config.toml
n_head = 9
attn_scale = 0.177
bias = "none"
init_std_qkv = 0.0423
init_std_up = 0.0423
lr_mult_qkv = 0.4
beta1 = 0.9
beta2 = 0.99
schedule = "wsd"
final_lr_fraction = 0.05
Each number is 128 + 24 x the weight over the matrix's rms, rounded and kept within 0 to 255. Layers, rows and columns count from 0. Numbers have three digits each.

# layer 4 attention output, 192x288, rms 0.0879, rows 29-191, columns 192-239
139152128158118143120112150124116110130124160107167160139126136116132135146143116128148130140142116157098139128141143201118121139106106107131109
113094107143101137120130106112119156179132172134097101080147134118165115149121106151119100139185139133155152116093138097105113120180097117120120
147092126122156141153110103122128123107115189136093165105076068123144092179096099133089123108135121106208094160134131070098169122106111069168141
129117141145104110114093101120113117131125145125159103136129157113153134156131158111126120093124128104130145128105116121171136068154154126122121
165086128136116133146121092138157111143139149103099133105118126144109139104104167109078111154111123113130140132128097099105136118112128082088143
156126136141122111115162151143134116131131110158128140149101121153132124117152107130149138073123134171168116087099095139106106117145119175125123
108166150109105118116090137114092120114117146087133153146161148126136139125133114131075140098166125155107101118126099117092115121088140127144169
109134161127087132103113114134113137081132175134108121121120158142134137111084110128130127085182085164130104131082155098134117157147142138125191
130120158110101123098144136109104126072160127155139159098137127088135087150129152131174152105111110162099118097101127143098118137099120127091149
130107153110124126104081088119151136150084132118153088122156136159130142134105106139123087094142101177156138135138137121152124120126136115101117
111114124128126115128117108136145111168104112081119108132112123126164138130104159107109098122129106070084159117129141137101110102139120117113139
109125172116128114121124107140134122102121117119137147110075143139131144128131099097130126137093131152129162172142162160185130145157138114122144
188171095166043119093180113070131067113106187139146078109150103132120045103102149177172133121072146177089145118168103140070066159075190145145099
156110149102136170127157112147150124148124124107109140139131092141130120120119091125106154149161132122156120178145124104134140086109116132109115
107099175142164090096112111119128150142126163139089123107125145153129167131109063118103151115143156140104094158089168170152105158099130142168086
147132179131155121125123121139138137153140141144111118077101092139132138108149136125087153101121169139162129104166146129118167127125121084118144
123140173097163128136143135126111141112111098150108101132171146114138129127110131112132087100170128110129157136148136136148131113087100152118106
128103157120098112099132148150133142142107159135128118099131126186101122102133099104118133099124083164115088109107158088134150121104144096160117
127110146113118114122135150141103115096115152116146126136128088107111126148095155136171162124075108159130115087160146112150132120107126097171114
110134124169131128095103102112140103150132143144178095143145139128111104119104149120144096153098102106107125083136152138092162179123150091140134
130142060132115140171115100156074121107099108133150147135150122132108181132140130176169138141164126140117131130154080140122134111097155171098093
094146109112144147139112119136109136100119071117140143104119153145114140123119148138130077088142137126138135160142132072134144137111172148102169
136134122122125151146147157141173127104136128156157145127113124146133131133119126124108134124122101089108146154130113101114089147151138139151161
112156156128117132141146167136123111120128119128140102140125136137081122147148143139153143093111150180143162086151093131120076118094101088143158
121175156107177131191114130145137162140116120125114114103095096102126132104127087134121133124146117152146160121108132168100140179172079142140119
154140086163156127139156134116130116117141125165170109127114166098125155135124152119122112139071122116131118115160132128116146097133105097152086
174152140129121133144150182130114108173123147117134160108141126115182117105122145147141145129102153118107153086120146152118098111118086189126070
105116097102151164153136140160173128089141117138119112165128177096098186162140122106159119153134145115128104202033142120130166122199102147077102
125094166152136094089146118114118111118120172122139120131126162119115115146095132112158157148115145114119109137127145091160140139097138153113110
100115126149124143130121126130116117100147115134122113121145155157136139146111131105131119128106107129136074113124153067091128086121080130135104
127109124113107114147147114164185154102142115128154122111101086150132082100146116122105136093143112073161092095109153117165154113171109165144113
101143120148092135130092129136115112096157120155119141117163102124084109184129088153118145123136113132159125113111128126105104063129075132098121
082156138081147109139147158136154155113117169141118087131130110101095105104158089118143133125099128136154152098094104194132111178142111076116115
111120097154129121139134134152133139114141116132127095136116134130131127141171157112154108144159128130100110107111084134107117125102143142102161
153086188101151094108121132117106092097161177073153134129142133104105161131089139149155152159102111132145143103100108115125166132132124162148122
089130150108103150129130148109120158110085132120174092144112190135135160084149144104144122154116099132112118084103131128150109106138118161148141
120154121107150142187143168147134118111139184155122106120138139082121102106140141101132148151079134116161164163096132144125089079151100103168060
144137110185136121128151158097125099173142173146154110092120076140090119121130129087146174095115098120150090143133142138153136119099138135163135
108110148128172149113108130128103100136150167140147137125107110071132145102147137159163097107113144102147108192121141104141115130117108101116099
128102149126128118116123149153143159134135130147136118169148116124132131119150136165137116163123121114163111145179179081155148171083094153097125
142138139134137129113119096164132112159106105124124145122138130161121104109146152110139143133125109137127089134085121130132134105112107133135104
114108126144105123132121144105092114146154122155133138094139101116115135164150161153178138150126137161112113185142132097115140117156152176183144
122153107158123117131123152111110134090165117122123153133119140131137110119183136164178127121142137066146148137101093133119110122135140157132143
097186097103167128114089129139099112126157094121119135120142096122107106137143124131089103135090169121130159128106117135104105065136101124108157
076123145087135117129149133157133142137076133067089094138144135110121145097168112142153091185085121126110088164128181089145141114136089121152075
158144103127156157148143109119116141185156153109128128151155144151169135120141115095103121143137091125075129169108177120181151115114117122108170
147143111147122125121100110086096137142099151193139098080114125129110097150121139109137140119106150161109112154126144133162176157108158148159088
112158059097150161108128114114129162122176116136151136158088115101119144163168133133139157106118127133153183126177125120143118103129144036131161
152112112164140145133139133091137148124137114129121138120101134102120087153173137123126140165126173135128144112106134194103166089164097101144074
144136144111106096099156157115102111162114130135130105107149129136119141134133107098121126127141135149129073161134141098119129101130144176106111
138138113127099144153144159114130106134134143122128118092144108136116116137134178123150148147084090199134171142131108140188072124047176089113144
151138112125101098123106143080060117139097087154143127158117142138124128118147146164134123124130143093125144132142132183156123113136143095121164
130150141135123124104130145100101153142118170154129132130128129125156126128123144143133116073172114132161159145170134180167085187122178131133116
134084107133135108176164143147171171097163123119118159143110106144127115158142118140116128095135158162119149139169118132109135158102098148094103
109122118152141133120113123059143111141173132159140125102128157134109124107125144080087112140124161111103137073153141138122126105114111132126096
129110113170055105111120153092131127145128165162154106136100094125115148119155121173169125118131170162127150122106119143125143149114129084151139
142136153129145149165153114159154135125145084119122138147146106138151155114142123172137140106161133100146117118157111147123098151130154132114129
117115126117157136165105143152139151142137106172134135168122147136147147156164113094122113124148103120085095140134099117126138142145131103085120
122147167126137134129151142113155113110132102108122116148145106128091105100146083092105164135125090115153148110115115134116106119137121124133099
106146121140132118109120079115130104138110154101143151143107126106107118153137139149126153107119119128172131164134179077138147073150127159144142
136124094094125132130147116145109118114128159140140176138141120157111154087151158096114119143111121137161191132135158138116108110115150101193158
104094146129099116091139090138120124108129105111142135130152149145127143132140096140150138141154151097150101123141091151150137087142116089091103
095111137148152144124149132104148159155150093157129107149113151166099135105106137111138114124126138153113148091119133163158128155123151093105147
136140146154183171154128104151169115161154110108115119093109102133103135122113170134057136096156126158133150121162143176141087188136097110125118
140128188106132136136122120130124145103127156104101119058139158091146135151128129140135114126137125170099127103172139120112128160129135141093119
126178089114118140118132087130113111152136119080166137160112123069160166135139141144126121123140113164187108098129100156119127121140141057148132
149132141101125106139159156172105123112103156102114173124144122117126159115143121126127173106119104166119123176112132088184135135151157150121087
131113151108119106099136153135143148116114132112114138150139190139133102135138131122133091152109160123146105099123113152177072124166111125107101
093119156129116114132135137094142122143128098117129143097157116154087151112097124113111141168126144127149132143124113125111147146110118085128186
131111160164131141110124146100131119122145116119151100084135114129117092132086124089117134103098132159162124105109103102098174114093101139150073
121150115135149143137134139113138149153132130131128108140134117114145139122086130137122106132148099100110113125151153098110124120137099093118155
093113158135107122084106130143149106100129144116126101125134135141105140104131125128157111133128172163150124150128121114107113090089089090141130
181114167128164150171130098109146129148117126074128117155133127139155116127101137128120136153116115141151142099112131123105119139116176139130120
118136157097119110121143119136116131109093121134123145111152158157160125111109137120121105115114124166122169121162156144142134149140131121102146
097152098131131099128110149135094154117113103163133121102140131101128123162140161102139113094142102129133148086133120116135123104118130103111130
097094115109132111132116151150117149130159148128132103141139152146129147129150119080140107151141106129186133138135120113128129138133172103150160
133153114159128123127140116088110130115143133127158154123100120124098064159157144171134101118136083122162139171115138141157200124121135114122195
095153125118138116106112127190157173132126132155114136113122103126085141060139121149145132120139136117125105139146138156153110146138172086125111
138122113093135138117096106144095155108114117114120098077143169097179169147152105137113090145105099159178129114148130089145093114116118208125125
101138119136144146127134131104155116129104144135099115113118141134129106131112144101081148143133129136076091114162170129133109089108106152126159
119138145123108145086121141087142136130136173133139077132115169117082162098122129110169139161100150117102195118088092185094074160184173110131114
149112129113098151137156113122147134133143120105071125106118130148096149111102118114103128152157099168164131133127127129134137122099129117107135
114124136112107155144116151102133101103111158110156130139109109111138120156135145157106110175091089141144145135222152139141103100095184142150095
152108145138112126109119089178115123119114099105152100146113101108133152152120159174181134132161147115113123102109102144053119186116142116050147
136122140131129107132147112137153089106120143065139143113125135107136111113126165119155073168087115127170169111168195104150184155073098155110091
117108139143117119159171158119130132104130159119146153129120129111130139101134125123117122147123119203118117128133133120127165130099143178103108
131134100130139138096162158126109140108189133152179136135097139121099107175130152131128133136096144124105187123167130129140104137168143094122151
136108158132107108090157143113148134135121146121142105116147181127105153164119152137131099168127112103157123153174188110162140085093091111155173
156123158158125088166119131143147119088174143131158093109106110110136138128131136158160116118104116114129149115127129119106113126145096158149114
139164192078132122108134094136129178141134159087069148125115143143121110107161066126074145123176081153111103166143102099111125153122144142105143
109169130130094125123088156164162100124130133111144107142156088153129141108136143131134137089122138079130114110126141149118167149140137156100133
121139116114116096129097102151118114138118120119131122143140116133119136091115117132129108149138116086159146170165155106134113113140116138110178
132120132122136126100144156119135117131094151147131134123138140095140107148099122108136140143112112080100119128063165136108146132142132180123132
119119107099135121146103132150127128120122111139128202174118101123112127149131104151135165136138140119150119149115154133161146141172155101154173
119104130130157150109177146149139102104114103106150110167137151123157140134161171101107127156077127142141133120123163140143135138139146124126117
124180094130099110109149128141131105179135100128156122136108102112154123133187139147143104160178162105123133140083158150134106112149117120127117
150128112124119100130141149121146152094122136158129143134124152103135131152137134126138128122120103137111107137091083145139087150136187131112147
155153154109133133112116096136120108148109173075137131123110144129115136090129134117096156118155173161177110128131135157183161115107166105147092
152154106125108171120100125134108133121140115121129167062178094147084102147154134160069150116104102196119123129204117090117179060162113185127079
094106094140123088111102134103175169115083118146071110121118133113134109170145080140128087088151149137096134115067114155092157149133126131156144
118103134110132144151153157132113127079118136116141123137134157110110094136136130116130132149106082123121068115109129163144125106071100133120132
134112107120131114134165150097128142159129114107185103117084128106140119112122141143123148135123117176073130091114122141103131148143131129149169
145152138098157132151141139153136139137147129090128147140085131140128090129146132137089111133061128141152139063125084120105106118130148109068137
119108122115177095199141141156143108119128082106106130101099113153153151141161142078098136134115068123146129092144121120159086092100073143081139
107102093126168133173156130137154146114109163158106123138064113111104127169183095133125129100115134122149173168140103100144140127127134108150192
124092128132163125111125107147146129126138120111099153127144164124130133147107157147128132148154139150112189136173115145117196147169150124140135
117143129147141141130090141128101116164108090135171083133105170122142129108154165117136072120103138143114113093098123125150150173104158109152126
160088136108114137107121128113092128154113150109102121117139129146100152132081112134112134107156111141100103107108106135168125079093123156131154
128130148094084059147111141125100105135139116125079125110158128097159145110106138144161132142118126113101122157104154150122109130134128145118129
139129091180145126151144134102138121122074117119119135132126157120145129140087178118115126135094128144138167127170153127157158083121151087103101
159154108124083108146139100152156092174123076155133143145144096209116132146134132116101096123136102108120168145087132113090114101137191091175162
081121131060155122119103149127097082159133100097118188097134161163115129134116147073120151159158068113093140155119162125160141113114129147140130
132104127134131127113124159148137135124117170163104147151181130118134150095113093134177148159159115098103096179107121105139126120108090161122111
141147121139145118126091122126136129153132115168117129096116092122129117112121145107138136097122129082150158111150143122135138118128147104170137
136160051176117125119174140108154072152141135142197142153109112113078110112125163109123117134111125112101136155148178143140158107110163102150174
123112100189093155127158132122151139128154146155122097189164163115144117140136161127101112121133113103078146094157132136142143091137127083102122
128157100162107144141150119100146110139173145148157113099145120168102066145107168076146121147122138122132163102152196148128138096135100143089112
129187123123124111097127130125108098136146115118113135115125120130112105145143154171105119120131185106159092103134167132127145108098140113101140
117124126136103134110124140095104097133117124157119109119128112134121138120094129124132138098130109166089149094152143128107130128138135130167160
119139160124173088126140165134173136134160142107104106137115121129139103157164106111149141122104116142155104148152116142159140107098127144079135
142135101134105155131121079143140146143135117109127107161147182140132136096106130160116118152130122109149098153089095140111137135136087117128114
128112119120125112141128130122135121129111145146139150129127108112137100144126122156129148140141071120115144121111148151136133128086084176134146
149148124119127129114106083120088080178130082105130173136161148144075118123128118183135108153149125109082114147116113138124128094130110200102141
112133151122126122136127147087103103112118136091141111120104152091117085123119148121144160140097124119162128119091160185141150146112092135169174
129113100139106131132136166151120106107167105122120145102134106104121103153189158182141122167111132106148098151146135078140129135110122117082127
129153122155132130129135142162169126130164088105133093135134142166118152113152142103116133151122095094147116187110140093156104121150129139155195
123095167139100116099136144104127124115138179156116070104132171133122159110116110132175114151106132145128139107110128104143129074109151128079147
124150129083136108133126117117099153113119140131157161143085166118117152099097113141126089130112149151141127162131150133148102192125139174072143
161143148096152146136115100117128111133115107112132099111127099123170114141131119135108157174145127079114141134127150158118109142168112152144099
145102120129115138106173148124105113093132141127126134097114146075115104146151143133138157152133136141149091136119120141153121117139138106132086
091127144144096151103141147091127097149129123149112099146158122156093121148094142141110127118115162158108098128102131131114093143121153135075128
134133116108114111126136126112141116130138105138182161182130127129104143157156139119169120121108120103168131160154169094164155108121142122128111
104137138106141067122124126135122134149084158134127155193107150111128134178125106128135103142157080110138127152158173137110109150160088118125167
128130126156180116111099122132116160091118157173162130106118157135120150131158148121167152106099093108119121124083081167112141159137088132111155
144105101139133112134113111106107118162126117148144139079115120151116120124122169141130125116117112078140147073135116078107124150138125121150161
101157153117167146137101106159095143108126136092130130118118128084140115119136123152126122147137094104096112160145148170094129143170100062086094
138111122123159142127166149117135122137159124126106145133126128121102122141130176092122113112132106124148159118065120174090192134109162099165128
123130174138087130131091108111126113142126145096142116165157096125149127082106118161104137140129134118157129079126144149127130141112102109117165
135159134136127128098123124141128120108122097132129114126101146154141156143138142167128116103111093142076134123189155086124088122090171137110101
131112107136123120141142100129174144119131153109086128145103104140111121127112122116106126141104115123085130113139139125108128122151166117143170
139141157118084163118117120138083109116111121073126137131172164118115146172120133163114113144156150101120094154121172107130090108113136144074148
147130120156103130133139143115105156115126142156169097145146103177140139114132136150149101125114157127085122128102134144122147159099127107121129
128090173128132127131112124142159136094094140112095130144117128120124112124150117143171116110123147107102149141155140136121092128113115102120146
134147101076126112147192164175113112102122137115135170087144122098109113132177123134100117099146120135121124142065191126131137149172114099155119
120136124130129123121116155114132145133138150118098123163126127123153123142110125105112130157118111170109153121098164137168121145081184072126175
112142131088107107115107091160130138131138146131118138152148103121102160127117073117148128093139128113106147148091150148108187154154126161147170
098126096126159130181165104151134114138136100101130158146104148106091163153150132115105118149134091156162098089152118100139164109124091104107106
130130109158134134128149168069112128094134168162143112105114099125144112120094089094176152139124146140148147166133103136131117106098126079126144
111127116100112169148121125127121110145123145131141121150122087104139141126120133126143137161109090125129141119173123112180175118085120146118133
123117155140150104145145082144145162143114118135121104140144094153167139087105086116095101126155120093113110118117148131107131132060122154100122
155071134128127126136170134087124149140135139152158128104138106159163115098102095106097122096129142111180074077136143123097134107124103134127141
129135107124122133127138114142125110150128092153098158107133121133095128150154139128140129109154138137119132118103097127112130107145128178130106
142159074120168161108122126156108105169134077137090164120153128119114145151122148118136115114124145123110128137174111173077099147134124109102132
168123113130111121141096143103106103146104166078139125140106094112126150147115140114132165163130118161120118117146174128157126125178109154140115
169136126138137128119117116126105110129100098147113134149142127096159098098134130145126146157113160103127113147140140170146152153165122094087108
114080124128142134124149136086121126109127128145137100120119138112125106145098113141149121126103146154109141135148143137134145137111119140170146
127133100130142121167103098125105102118148129149107122147134099141162156120148130103141106150117115124145154135077146123117156196133147156121138
126096103137112145154162099132124133092104137151129121108120187117155133147148153157134122144149138169130134094158114096118146140134137129113158
116114110127134113133116132138095118118138129111144149081131116135107141145145115125158145138122141064138129137137122147139099111123126138146176
137103125130126126143138179126107138127168146155146108085115166130115132147126147137177136144139155151149141123129118113110137120142146151126122
154133159146162142110126110109116110125136147107114159170099153105113105113118162149099131115082131106056176157134139202148111150115123117077147
119131177095131143130097112140137146110144138067130136120090157137116142162094122107095099125119092140169155143128088113090088130147141130091133
140141132171117112121118128123129125153158122112152142158107131149128141133133112144097133082156121168147158103099139159098117180092128061164146